Each number is 128 + 24 x the weight over the matrix's rms, rounded and kept within 0 to 255. Layers, rows and columns count from 0. Numbers have three digits each.

# up: layer 7 MLP up, 1280x320, rms 0.0763, rows 669-768, columns 256-319
# down: layer 7 MLP down (transposed), 1280x320, rms 0.0738, rows 669-768, columns 256-319
up669:140155161085117139141110096132142089102118138106136149148116102143134102132138144168146130164163084112127124150126129123120125098114170111116070136148109127122120167112128101133162123154095129
down669:138126153155138129129147145110126142110092133128129128122149092145092137132132120102142110118119132092111092135111115136142174096152108139134129125137127135149153129148126133144113108128127101
up670:130095111107115103100098124134119144093134135154113159099114117120113111102088135135152157141126135138080139156107151151085117112123146128111120135150080090144091174132150081104158137099117106
down670:120164146154138121111094096148119120141144148144124164139118151127171088197143187134142160114114145134142139082103136118141106140146150120111166115104091135189085114167114131123129100126117110
up671:141147087123108123152112111127097114127110136098156105079119116108091142135145071098169096141126118145096125145137162064138151081159108136149141110140127111132116108108098111169145130123105138
down671:126124116158154125138097154119143140169142103144126151120127148125161142102130174147171130116158160113168100134172126128144148079124146119100150137174146135147141095128145138117177160086108089
up672:134133126110168112141125109161102109140153125095140145117129152078103115092156113149083128101074105157124095124149153145112129116092089141171096131136139132147103201103145122111143155135131160
down672:149136107157159139155128157141140146088147133118162120117127172114120145132123115111106160107111166157127110083106125123125127121140078137164122148146112140135149147129123128083162138125127127
up673:135111097113144116144107144133157166151135109153123163137152138132164141131121117140162108112106093152091141149131086127133063144096115115126137090140120135113137138095148113088131124134170161
down673:151135135138110098136151143108161152119142110176114116095098119097134109162123116133164134161131138133126096162151111134129146152084127108126102134152101125188172114117135142149120094105146100
up674:100151160120104159134113121120150121098141152136134120099131153116132114164119116121116134126109100146111134150145148120067164133127128116111092162121117142113158147105157143085124138095139170
down674:131117132152123117147140139106137131167133123148123143150118094132160116086124122134159139139109142111101163122155116136105125129127107121125118090149160128135160122129112103151103128127125133
up675:086117126114153142136098120117132135165132116132135119124119157138103123152128144125077153118188087108120065136132086128142083114144126118142139124093178112129161083085154138122152130123097138
down675:106158088112085113107134098134166165137120086142132121121161119154131162100120120115115104115129157140150163121139076139117167139146129139121130123119088096138140135143123128168117144101164161
up676:121145145101111138104141123126078116122140116120145124086120165102165162111153129102106117129136143113144151143130110127152148128121154142097116108108157109181107118110126122127095167130139118
down676:138123147183142118150099144137127111177084140152132072133127129132156125109137145133114061149124106128130135137108143142091156168126147132108133162117185130082100121119128162150098166112118105
up677:103133146129131143144100128122102118125154131123124109112118145125143076121117147142158111135113179137133128135101148123105147093139153130131136101157147125149148105141168117129121089130161126
down677:139120123159123138124122125133168121129124162094124108088134142105127136105112086112107172118138122104113108165122137099093166173119109120115151130124130149104117137104121137098129160127105131
up678:114123163145132116118146112145132132122118119118192131090086151139103144148131095122101155119163165144129143124137139123140145101098112159138124141094094146135124141105167115109132113092140148
down678:145135143108144103127149152137104123091138076111120111111121111117121135114126110121141137116112108083140117129119131144106131124150126095130143101170139112106108118138085117157135155129098137
up679:157114161103131120105128075139105091135113160113112114123108155090124098117138112138130126109130150145141127148134102158122163118175107154129091135135134123139094141144121086127128120111119115
down679:112132124133141131124137143136165163116106133190127151081126115129143118113101120141166129148130131125107115144079128119159163134084186103145124109117160112138145116118158177157124119117101142
up680:068186134146138151159130098133121171092187148147142130139127071147138089108123101094122094143154078191122097117131157099120107114108128130121071124149095107077102116135100135139132133124165142
down680:126091134122087105136095139159141103134140160101151095162161129116136167145132096135099108115138122137141118077108096126146112076150111146183129094132118150119101136103092084127135117134152147
up681:143118068104129115142120081145150157113142126132093165103102116090135128117112087161148098136136115123100053157164134145154054120153166151097121145139090140148139133140174126124121129093106161
down681:129123087136069165142134119155126109129106133126148123157135118178136147147111126127139123061121102118132167118093138127121104136117085122142151125139124150150110165123096142152130120133136122
up682:115115117141121159101100149120132113097130060115116127088097148122123132112143138102149105070123182138138130102123133123141117108136112105160112143118127196091116102115148125105129136085144116
down682:137122127120117121140125140128130131124117117132130130118103130126142137118100137124111157115124120135129129153138112120148114136137107132111132139138123143099124126118133126119133161109098144
up683:127149118145139131157132154144119109071114133097155149134134148122132134085132092165146136143104126135076128117138191111090092131106101112124128120131120129115115125126140136096152142156132199
down683:168152088181130124119106123113135062110121157158129136131145159138141184180083166142141141115154113147074147113119095181073150149063153080153124137107130148161090127131088126145133109124054118
up684:121104110151119114131128126155137110128049100121134143098115097150123135129118072146097128150160107196110088168138134039121097066162129107133089149086126107127090119124199138143125124123109121
down684:114130128144135114136112149152141116115152083127158132106132121117147099095131158142148083132103209134112119125111189110153115110135116122127107121111137121129123140128101137115110123130116121
up685:161120143103097166141090139147135080123119098109144140183144148069127127118112106144143111162113141147127104136114151100104160102145145132115139138133084101110098142138133116109109131122122104
down685:118116103144090174098089145128134061093140152118163155198137126180113111151108133119137116112123158095154145102057094139095136121120108106172119130120134140117169117127143182146118088115104132
up686:154143171135121137114140148119147127149105119133144116131138174146132136100187127128115095128143130131109132091133115128132153091110131098161094142100127131135133122149136155111142097140145166
down686:107092147139120157101150145176093127138133109171108150174108111141147146097103083142174148136125132123118116127156133099137114156155121144116114126133133112133153115174133100154116148171084139
up687:133165140142149084121123157126125127158146096117146140130116155131129159121164116129106126132186136152112130133147140095115164081099102134172122133132112108112117154120139134149128160104125165
down687:122141082089069122126138151111140113082126110142134129126118134109069126172083150128141106138126090129094107129136128132077119130081110104101170079111154154136094124171119138093149146148157120
up688:135139085151112142121145080171120120126147125121153121109146158137092129138140120150099119138132110093087124125152113116141148140133128132105122118116169142067095141145115120090108101133151110
down688:164155118122153148139144143157113132147153104164148129107117123139114143171170158149144095121136101155140154142157105137147113124138169143138125130119190115108153079123117096086134139108140130
up689:133166117111124140104143130146067147118177141130105125133117140078150129098144148112154130125154128118149163162153113123129159141182137121090109160113116102100156122152155103123092132151138150
down689:120159140161158122149121154134082118126094126132155092145121120158195156108109148185140160085085122164050158181141122122166095145141076124151130103109126133149150149117112131134092123069103130
up690:161120184142147151111135132101137084121115106095154149113112163126161125113166140150127104117147128172109132164112109099136120096117143061138108122131169127139131167120105118144171100100109121
down690:135144108125127128154173125179126122144128113147159125091145139113123133104167139081103110132156174117131149122143143134155065117106138116121093153162155115124110122134140129149133117129129133
up691:104115080121138151126106076113075101078123041140107121106110115109130128101167135168135140115129097097071128142105155135091165128057139129128144106141117083120105145099133136126093131108139101
down691:103159098095158130121170148138106103177091110144155122132124099147075069112119091162164119136120149173153095179129119145085141136122122147108078136134138149116134130119088123114093140130125142
up692:135160143145104100092110070141107122133118121161120144056140157156142117100117145136105149109176157120096088108163114123156154145103155101134127083085108151073106118108130131117089178141137107
down692:150108124124145073139139112135119131114123125127140160138173103129117118138119145133123152092141158119162121138105137114129126092113106066127110162113140136173160178168083123139117130107117116
up693:074147101125116157137135117135095132118135103093176153123171165124169078148155132165096146154116133102118098140162106104104126117142137076094129146134107135162127127095153132074126166113145159
down693:141118151137187153131137129112134144092138128164114098141146114129080142069128103143142119098103131123111104095164169121042159177157176153137129156133136108155091112184108088124112124158162118
up694:080114156085139117129119124142110107096163063115103134128071159096141141129108098125170125146109061148147127127105131149125149126141152130094139132148126121142120109144130164174173101171104118
down694:129123146115141051144097100137121116095105066103174109146142143158123073092134104109140127147116138128145144132142104111134130116144114103082113147161156138171125109151135131091132119109111109
up695:085101135116117139112099143134102100123130126117104093116135141120115133111127090110121161159115136109086123105171159153114119137143150103105143098151132135100171136100111122123176142124156137
down695:084108153108194110095103119143169158097120158122113166118085157140132112128126059145075170117092075127098112094149112091184098097145112121110164165126049119109120092120160146155149069168135173
up696:141107130088134114173139130126112082101112106138138137150148184098128140153145112135134124128113127117105157146124129101110094129143133152137135155073111129100126128092112116129129113129122127
down696:136154148129153103111158123144116162133158129118134121128095123135105129108104139143126120152125145124168068133118130134167120122140118167125153098111148103093155161146121109146135181122123135
up697:086088099113169159117133143097092098105171105147197135123142116133146104106133120101095072143133152094109126150113145125093118118118153139150152153103112103141121121135100118111079108077087176
down697:126172138084076143141123131088093147123159126144135123117134127091140093116112161158090167167133127112161068149150134107137061132130160116084160147148136117143157132143075092129164138093039129
up698:167096099124144164181145142163083129106135128154104142171088125153118139069154117146132097119123142136151087152129125148131088100098112114111078148154143132136086135158150087117150157101144164
down698:158114154144109165172097167141136106143159109127146132147083111124137150143084119168093114151111185107093073113171103140140108103112115116133132141090135137128093118148148095160157099136114138
up699:096182103132116159126145100183126140113131102157139097150121112140114155136142130100128116148201100092125127158129143145131154108125178121165130076145140108075139116083105122122074144124121151
down699:105124174136126084159173149135113176153083103089149136111115136127093144111100092132145121117124104165113102140164122087121152141108091140130126102168126101080111100117142107105142138151147097
up700:139125185077118102152131094150120117128122109100143135139133099122115163083143095127131103143091126150108080136118149126146145133094156098080115122132136119078123110099137113140151172113111113
down700:164142112145109119101150094156087139132136167127119152129168117154158188141152108100126123118111158122147094105124122153128113119109089100156138124133158165137177122071093109105145153192104153
up701:157122122104121121121128112121141131110133144142103111162131145123117129157122157126098123130120143139135127164148178138127165095108105126158116105152083130133091116095086124143111116127146095
down701:170165155130151137136161117143161144097129120123102149146155122115109119090100125102137086103137122116139088120110121092137097134101156130158120120114094115147100107134091133100158127118141137
up702:130127135126114118145092088112104109128129145131136126176098116166129128136122103124141149184089172132123129113123136149088102132103134164130152084123110079102115137146195075106131132159115091
down702:115083166113117120148176192125093135130111122136161121132136151115169129130105139107104147170143112121150094109143078130145127108123119085123112168096122155122119173092138138142135147128133116
up703:119165101049127134126102134104127134112126116134107209138173121150133117095117133143174127115142159166097146115149147122077149120133168132064116126094143136106153122132150127127109146121156128
down703:111149100108130071152110104091124144158123098115163117097129126143158124102159164131107122116095109124148112108123168140138159102105135092121114137139137094117108180118133131123127143093095150
up704:092192105136116138137114102167046113098154113132131100131141152141125090157095138139100142157090149146122124154103127115108139144130178091102140112119119102112146119125147097074114168122147142
down704:118108113143087118149157120090108112135145139148125118149145087121150108093109123096122130140151120126147135186107086137169075126152143099129138099140091147124129107136134144169123125091111109
up705:128174139116131121173104086141156165141104053167142131133083141146105095112149129148113091103113154147097104134152130157098110121118113089121148136083100142121135116133145135118181173142114132
down705:108129121120090103105134141141102149110152154113144129137120133120131108098119158103093138145136114094153108098088112131129120118136119089151115128119156133146111156152094176143157104120142151
up706:122141128115145163120137144143117124124155110173114136147134125104142126138121099156118138112137124135148085158125130147175131126136167103135097113151117118137104183114170095137163183123166113
down706:106138144168118123111160161090149121111135146127081147144096109128138082118149155138159166156168097191074181132184130160113130132121105114152126133152154120116150116076094114145109092166133111
up707:079109144117131154145129150140085123145146115067123148133118192100093124131140118137123163130107123130123112153091110116111145102124121148113107175099118129070131159084116125123152134110132155
down707:141162150135125141109116127137157075091164128113187093112123133136119113128117143111089157161107162145093110154160095094114144162112179124073144139103109135133116118166157114089108122127151123
up708:126126126131102154159129093095130142095203107161134121101093139124125127135141148135093129136130144098122140137150100113120094117140109116172166150110110132123154141117151108113055108151139122
down708:157139124099126112133150121164098157138104133081102155123210152158174123156102119118129131121143181112137126114148109134139096136111111184108141153133120120097135207101105081150128157173117103
up709:143112088131154175123097098145057163096128124139170156145127117121152148142107162139132119147137127123134129151101159151104142128137118089141111098113122101065112111098100084110135095068087147
down709:105135101138148165112168135151105141168169171122188142104125131164152143130131150161143130167126133090162114176147112185096153158102171139169106088097116150106121089088127103105116107101128143
up710:118117114144145123128113106144106111109134122133122165128137136096148100149122119109120088139149134130124126122130088119138091153090130137152150086121140131142120185147122090119111101112135106
down710:137113160110129151123101131175108145104145116094139131117084132140131146145146125130122104111132124158140158162094130120100114150136114117153131128166147107141185128097119144080115143143166125
up711:164132114160106137162125088100140129094154138141120173113133139130133122142169089117110113180094137140115108104139119110134138117131125088160099121125115114110170112139142114114132126156126128
down711:142158159158107154079148139099113140078130147110134074105079170081135139108130110111125112158120157100106114146115119137164137126116105119106101179119103120111127123121129115096142123102140104
up712:138153135141072161113101135108159129106156130108192181098118105079094142117157147117141114113130076103122125186129159137152150081093143147137140153116135140147115156159120121161121105124113115
down712:153136133080108140131131172098167104120130175163165159117113104133134128173161117140125105111136129102114132127129098131134155090128090129106096119133124117165136132131104116140152105131121158
up713:096145128124147107137122158085135114139162117134123193163152154116116113102134126178142069120145117122114103176111113084119117138125168135114131143115174114140126105127144100123133140133103141
down713:118144119129147101167123119149130111109110148131123136123115150121158148155086153127133121109115170139143105076146091123137136116135087103157121098107100136130123109141136153093125124113095076
up714:097145126118091113144118122140123103133161126127156138117073108101146143127148106149118161111138141159125142108113132133119174118153126111120111146090127112132117135131139104073108157114141141
down714:100094119153092106121119142115104140158161151114122139162132180136116106152145101141124151131089132112172186127157127119139166120148138119184131109139122121123138131125087145143118110129141124
up715:122153142136147133141113083092107105095132131129130146123152164124139141145155118145118090168130127133128120139084124096140140113147107128130148093152095138124139124141122150119134114140132110
down715:141126123125084103118107123131160136138119083143151144080150136135135147132122159089104174108137113171107156134137134130099128091106135142110133158138147139136109114138123113127114126170120112
up716:171128148117103125116110092096120136149139141128130148134149105104122114097199097088125138102138151103097132123144152130137109117148134102185133140119135086108132114137158147062183158127102143
down716:119114132132125127162124138135147136130062146131116152120085147175127169142083110172096132121164157162118164097154132147140136181106122102113128151073142131143158112130102145144125170120097123
up717:147149107119149168147102177119122082118103123095199139099154116159136094151146107144111131150126092162142149094139156116115157114093161131140111114105129151131133119139146135091072134109117140
down717:090126113128128108121129119113103138162117107099104106125116145149133116122136105160153168148082099114164152144075124139099100143149106150204147100154104163131098108131114136137100102142100126
up718:125118171130171122163131102149138128171093112143148147139111138115116152108154118119139145131143121136138112146145137092087101063131160133137137139113096134102098110172121143138123115103129147
down718:127157150140165132134099119133155156150132116160128145134121165099150098099124099100128178124155099091170125143171128070130107132118123130128152157145090130145163100146141121116141101150151098
up719:133142146135124119132117104100128134075172076123191150160175133155107107114113146079078169124107150110101135167111171100113113117103102116100112120082148133131157141111144079155164161127185148
down719:115151150130109136159107161128125080137141151159098137117121092104124117105184162078157123099151145110124141125106134143148110106122119135121124112136157124141150140117170129121087088145108117
up720:093118117097133150123145078120120124127152115083158119137137165121141120153164133106104162114124140101126062141162132133127152117096147153181081091096111116080120099089100077121135135137146152
down720:117126136170147150113070134094160137157110106132125151115110130087121164148088136111155119084143153107168157127130151131142135118160107118093143147124131167089155090125144095077136111086097105
up721:099124178094141178162117106136124120148152118116137099113157163133093086162165128130135123137172120155107127149117130078125110118122131161141128098137137117108133130145165108121093161121125106
down721:153090112118105063092128152119116127138125100144107135136181124144085157103093124130171133079146103142107142137151131178111159161112124159160153112142129138147152101163134123078122108124199123
up722:092155049136123120141150146116112092155116109115104089140109178176083107112122119179151116125122154138145135131168139099094133111118146089113100148098132172128130116101196101107160122138104132
down722:142087094160166151173119118152120080149146160104077159087101127107141145139138152168178125121165111131150084106145152173132096126102092130136129147123153138156155129095119094158093126114102113
up723:082119124113147165172135113141126159144129139145127174154167154058114138092145135111142111155150098090076074114142158120120134123147144070100128152175085155096111178161161109135083137131136133
down723:133170121077164145151145142156148171170138153119140151161125157114153100130126123131106138128130084137106044133133088143126107154125129145096121097156120136080154142151114106149088129137144125
up724:073100131085137137182151046124095136102143109131130116074086136091154099143113139135167131133143120134097107098129097123093117126133103142130130155129124151107121130124139108164118136086099187
down724:127148108119132143105159122125143129144106075164138128163104139160149132187136115095127100160103122129127170153147073116103116176133113119138136130126125134114063128125114102129105171147113110
up725:131144102130107126139165093116064142127105131082162137130113112082103114162156139139123108155095125144079166093104180164090126143124131134143135096127117086111124103204188106118117119098084177
down725:133108137101115126130136161098173118110139117164076136120153122136161131122145122128113085111086149114145128107121109127183118095164147135112140157100127164161185134084113171124154179145146115
up726:106111146143129119147093152121142096139161112135123156157171152145119115113107131167075118117142125126139146158129094166114162101074156116153096112131163135124123136080133101122138144132177160
down726:139161116115135101107118139111168132144146157130112138105117130138118148119149183108117134128166129104113115126122111086172097088147104099117151145126138125117106149157146134167123189140135088
up727:090158117136132196158158098151117106138162101120158128119103169104079109171142114130129115123163115131095109091091137134082122114147116141086084124129152111131104149158174113160094075140105143
down727:114170160162111095136151111109095153119117136107126141070100115174163142138145138080113141122118124124145052116120171104085082175110114096161094099133175151146095203102093130144093149090082153
up728:164174125169120117137067183107089121142122103115108151100113103151128127134151143126119113161171102099144106139120098153135145139106135121151151112133145108087106135110150128083157102061161122
down728:107122150137130108105128122131111120131135112126083143137116122137130132138132156138123119116117152105115111118132100141150148139107141121154108120130132129134123159122132131140109132151103121
up729:125104100144143130129133132131127091107162095121195151129143130104055125122157060103123121119120127127096124127124143108138105090148111145147107144148092125108135131117121139091148082087119118
down729:088121123115115145136114139163093127172148134136139126137119104146133180159134104083158125132101150101115123188150113133154086127083151149144115105125160120122123073113119071172136110120114133
up730:154146110122108152145149130144128120149101115115152120120127121126144142130175094183150122150143095123123124133133159091122140127128146137119138134125140120132086153163149136114160084131133114
down730:120095134122167131120150162116142089107101149141121144131112152103171138114152152104140149096106125144144112113127107125136114128127148094141137137107110144110137117138158076080132161148187122
up731:138122135107112147114110120121131095127138137126183132121111121127080110139113117102094193103119165142109121146155147133137132125115067155140097102091064148122106154113136134118149147089134115
down731:142096130150171141082123106159100102089150154117124127128116121119084134113143109079120102112141170089105156168149167130140130091114146128109130080133150155155136110101131138137148109115136115
up732:130163094109162135142083123134119138140135139144163136111116151069110156128159100125121149111138086098143112132141135152099114119147147108125110126136144129114160148135168156086139142131104104
down732:130129106117089158116117087113138158119153118146164127112112145095095101108121171128159124096130071148118113146101175132133113111131101164114121132132162125133138121139108170197091149086096126
up733:106147095109123104102124133118126147129155121127131159120125126093102077103126126132072152114143151067105118157170162147087150158116104115172140143122091129080132168113126149089164158141145142
down733:101114169107132152119062163145130132137107115086118135112105157128121069083195170117130063118140175144082115139103101121138148226160145101177112107147051136119114172143129130129118152169128162
up734:130105140120079140154159105133112090117126126132152116098118155136126150095155113112120118176143152086102128205135142106117162086138076146125123161133150104137109109149154161112120105095133165
down734:138116108146159134117114125093195194168128090150101126105119134119128130113117128132072122088148087134141146131151111132143103135098153094147128131111104131104138147147129151065146107137107127
up735:123102138094129155158138103124088153133120091065126150127101131124113119116117130122159109100090149120152111117106128101104128124114119131148155144091144128135142113136102130114126147110077119
down735:101127097088094112145122143165156139103167146166166103153126153159149171114113163137132154133174130126112140110125152151181128115119142107122077126118134134124106115145132137119102084116115128
up736:129089119137122120138127154128041101149106124092135160118094134095109099161096103159102085132172122126137132130153143143130114114177088104167097113138146121120114137150156142137129113109113147
down736:119100110146143134137110098138167133148161119127150127129096092147161152090135110141126106141119099092094110124106108125124090114127097122118123128117148112102128145129082126128141148162133112
up737:090140141133072171116152144150127154149138118105141138105141152105115112125161134169127122097097102120072115129128131109120095156111105129083124079117161126120104113098136122101131178143172137
down737:109156125110123135120092099087136115113100094112108128133100098104110157112123124097088120130154102118119112162138172066101109089175123128125116111098136088151092176147147138147166133106199151
up738:150161115137137122132111140152111132150162139141109124134099127155111103133176137139145126147132152137155123129112113130126085118118154116100080141138146156092105096170165138111164105118139089
down738:118136111113168113138142094131106080120127111095140136124149115150098105136097117134127128119158097144108122132167134119140101126125140137135132122143103122142143139110119102122131156124135141
up739:072144105137090152152106166149103144116140120092168168133105125141149143098104135108131176111105118147133137148121122126105124097146131116147121139095143067094099134168154157163145141138106083
down739:127075162140121099132145111149119137124095142111130120158100108159097079087079066157124106150127145142130193129101115105144063134116113115118139113151137134141123141133143122097125099142122157
up740:141109179118090121130125109163129135083154087141114132142138150099125094141154137111077153155132132138122120093108078102120105120155119124131127091146129119142121114131129086149157172137121107
down740:118128145080135125139103081144111168124166085104138120111077088135199121118090134139107172097118150151136126121139109159129142109113158158157117112098110128103169148086166119144122143153093118
up741:134158081106131116137120082139145174131130145152137159092140148131140079073110078140118082073097154122091135169161148097124133092153132142108099146123128127095108146112101113129102180150129183
down741:158139149099125127127080114114122109186114119138120147129123143104145128115150125146167089073131082126142110139142135158119092142137203118140120088183144131123121160157107152181148156112137177
up742:140124160141129130124136141105115162114140107137118200100141171101136129124104109146134153130127135168123073114147126139136122107117137134130112144140153143136111152117143153111167134083101130
down742:160134089106177148108124121114091142133145102187121144125103156095162103144099112154099232146135144153160112107147145173154139127136117125167158097146142121126147110139083115156126137125129141
up743:098161128139114130151051125162158091191187078163148121130095119125093138069153115140138117175188157111155113171097145109098074113143126129096101118133123130127125197175113117078059090089131170
down743:165145126138180152143112191120094071106129162066151154116084095166125139091134160149148134145160066101187093136120139116079051060175139111058119182103127103119137126138106158140066080106091138
up744:085104129105136131116116085113108099077114144114148131142176123117131135123113146143101129106114159130082123150127149125145087127123129103110140104098139116122119147118134078083119125141113162
down744:123134113126096104096104130131144159102116149132098106112094131143121119143159118109119161136162137188103120141124089146131139159095163117128175130111132124128110133138126110119142106122139144
up745:150110132139107137149102163147058144130122123161100130105135144106136116127147100119098143135146133167126155148138146173139139114127102119148099089127164118108118103164111134123157086175159131
down745:092166067106125106148101127097138092105147143153149140112151132140084093114125167115113172116137166131101082127126121142142121166124159121161150133114111119102132168124150186134083134146138138
up746:123132125112130152099112101127100149121118107106180144108088156129118172123117141153111149156134133161091137166114132129087130141134144130071157114106172120149120152111148122094149110108101165
down746:167159149149140124155109127150148136114128113121120112131098160135147106129167145133136149144180121128172134101142121129154098141134108115154129113100117145141118137144159134145149096089147093
up747:074123081142140123128154116150109121141100106153158095076135175106134126128143133145141111136117162131103129130118104120095123116112148143129105127101112153073100107110148077152163131126103165
down747:149106100105131116115111088138123128128167128120117135110126153180112131161169144119149143130121109108147178127113129134125111135142129168098103125114133142103124121101157161141143154107162098
up748:087102108155145141175143106128124105079156122103136147114131136091125173113170125159111130092155120075096144131124121141128144101135151129123103124110137096142159135095097117124116140101092142
down748:151112127124144116130117114127126093122111137126166117156156104157115115147135133113124149104156182152133123167139141138074157146158133111156142138153089166139122110111135069106099104108131115
up749:157145071101087108130079074133096102101127134090172130126114167066120112114155151122127109143106096124100144099145122092140167084135146121097113138124189120137141146149079130117089086138137141
down749:143143145135134180126160143181091163184151138120132125086124161105162135153115160116156138134115122125117139129122099142117144127102139147103132145092133118163145127109122152158165101152167133
up750:131161117141147148133134117116101153132124102123158168091125152101126087133113143120077099143132118151139060111102133121125107103136115097081142140106140126095137118129176165109100092131134121
down750:136106117126126120102086176143115159142156171094169143114102160113142163147112118110111128104125145131090103136104140110153115152190095151179101182122143154130145118130131158119144151131157147
up751:112155120103131120163160117159093150128136096158158111101095159126133116141153111154137117118125097112154096100139130080119159139141092120140130144099104129133064198096185132163122134108081146
down751:141179135110123150096135155147143118135122149130097120080112160102167178092104115150096088118127141091106123177149133143164131099096127182119117117145100104122134044114134118158143105157143123
up752:108167113148135118164134151101084085128100111137109111129108145153140123120121121134134159130072151183139115115130165096101170122110115092134129150094124105144134144121122137179134140094130155
down752:129134144117146099129121095147134138165126106135150148199087132108122177149138126115157118136132120150083125117108161105136131077163115106164150090123157125127116168136137116101093086145097153
up753:126089131151120148145121158109127119142148090083142126134102122131139134093186101107141144145115122117125152135141122096124143111129120125194130103151107116154109100109124144114120140145115150
down753:091115118106116127110107104144118140154104115129116118116153117112117074123119137167135116097140092167175186142116145122155135149151110125149111136071153173111132106127122115114148110153066127
up754:134150128126121147124153139159109160101116125111133113132117105108112122111163152118078121105126163125095138151118145130069136103146139121106095135143134089090154152161197127137188133137091122
down754:133152130090127140114137103093180108121139135151166121126081139108117142106103139113117153107106106126123125092136075142153114120116115132134144108098153134097150152133109115143144130106145140
up755:142117170141115150144129102079104122133111107133157117103108121138140144121103108126167147122086100156105092130113135132089169121156131113103113151076155106131147104134134141096123105107125106
down755:167096117124124139112135170120149158154148137145125109173126139156120123127143130112137130116126092153130144111140145170102186132155114116137122130123135124130161148072132121125138145160105122
up756:115141103155150139139140122128148155110121101131121112119118149127082115118158122132106118085127139091116113215142134138096119125129134095155125097100159153121149165098141161112094108150105129
down756:134164139093134129090151126113147102120145159153096155104107076137095169114101131155109114129120125166088095135165157150164140162127155164088132095153144124167155095129082107132165137101103156
up757:121120115124101177152113098163129118128156077093127110062141114087102178146118095150166122125155091115118109198165150107142135125095151153125166140081132126096132134137154098110066100125119086
down757:123121098139138100144145082074128127190121144120122118092094096081096118136092108135146085134113129126119083151153116147133159125098167141089088147142134153164097120148178136112115114118099139
up758:116119134105100118114170095135080146104141121093132091101112121122118108110128144149092146096157127130111088140118173130124119070073161084113111091169156100127149141089123110109113207113083200
down758:117105129160119096156178142146113111136128167137112127122136161127161104162133111109122114142126130133122121136151116140109138160099190096129125103130115156102171136148093134101098151147119125
up759:148140101102059167137113145102123103142118115133095165110101115133056177075105122100120114132113134148126128130148108120106134125132129131090134145067128072115155122105184179124128119125143135
down759:101085115183146137143170163174131124100098109128128115162149181176122130123144124123084169133137118134186150171132090115119134136108123153137098104144125117143137110113097114115126113144106119
up760:137131190142162114126154118174122116122145094096163129097097144129136110119113167160139105148135137148086156138173126119112131114145128102114138123134083154146118180120158118113104142133115141
down760:132102132097113175118138119074086087136122125123103127170193122138161144118113093161082142160091128129141156165102096129090162137103125157160105165105139113139117142115097146147142156137139099
up761:142158137134128168162158137085103093123149133124161155150092130150154156079113095135105148126152131158161131122136119118094089131120119106143146130119128080093124116124136142106112142144113128
down761:115129133098153116138124181166135153114128119150107117136147130109134100119107115154154122139102161093098111139136142111144166088124123118152128138121116137159130121122149092155142120114138171
up762:132162159155143136158130145126105152108145116136117168117093160125147098129125091140099141165086088173111108111143174142115140084105138156163090116119146128124142154145166129092154099074114124
down762:086154180153104160099126116190144155139105036126127126143123148163102137165151147141128157160147150154099112134144124140193114077106142111130125095100092150144146103161160098069137156098124111
up763:137130151117122104132110120152156144107109139100136096130150128120103142125135137137101142126124150174145091127110147141142189124097110120147122093129134139120135107145100111128152124124104095
down763:144115111106150165115120112129123149159131105151104137153184162152138130128123122122090160082156101139120138120139130172132085135106102126154147123108152108120141159148136107076133143166105159
up764:116125147130086136168123153111120121135143097154109153155093106149085100093133121156130109120166153115131132140104139110128133092169109107113102130124110134145063154088100106109145137096167102
down764:109131157164124142130159129115123125135127144138138109135140116142127143156121129093136105174095093159147140152101108123146111162104140118144139165121172105105131145103169140142139112159130135
up765:092157156128114151140130118137103117114141134131133097121144135105113130113153098148153125141127132145141139106146181123118121145099063076133128118177135103126131140155137135164164121117142120
down765:124119133134151069104142137097134100139100143110123149164128149145162114141132162137106108140134147102135106122135108116178101099125104140129129107134116124141160138130161140087104099158126099
up766:172146107131143122124109118152130183109135079125156140120109148097057122120132122124092124079119124110153146156169120118133176097159132079136105147158110119112130146102139090126145168100146133
down766:118125097135164149118111179126142106149089120151110100125140128088119098109156128123145106129154165106118194094152167126093140159108157153135160162098100129103169176108170106117121093166146143
up767:139111068103114129173139138114108130150162120082117146105146137092090101096128094148124165107127120153147135101127108128099098138103167127122130098129199107135162187101135118084102162101095117
down767:116157127113100150118100137081126146121174123133096162149107151115129115152147178150161120098155137159153126142112120130084110128173175114111153146143111118172138130114151122186096069157122101
up768:163103109118116148140125157098131153120146128101153129115120115095123119126173145136163138136095132161102138140120132129122095104109109135111105133131113169106106150133132154140174121113108185
down768:136071136161137100152140138103133104085147103148162121112142150107122131155138136095163144129118156140123145159091153153100073135127189143130127153114119124125119150121127091127129154096150157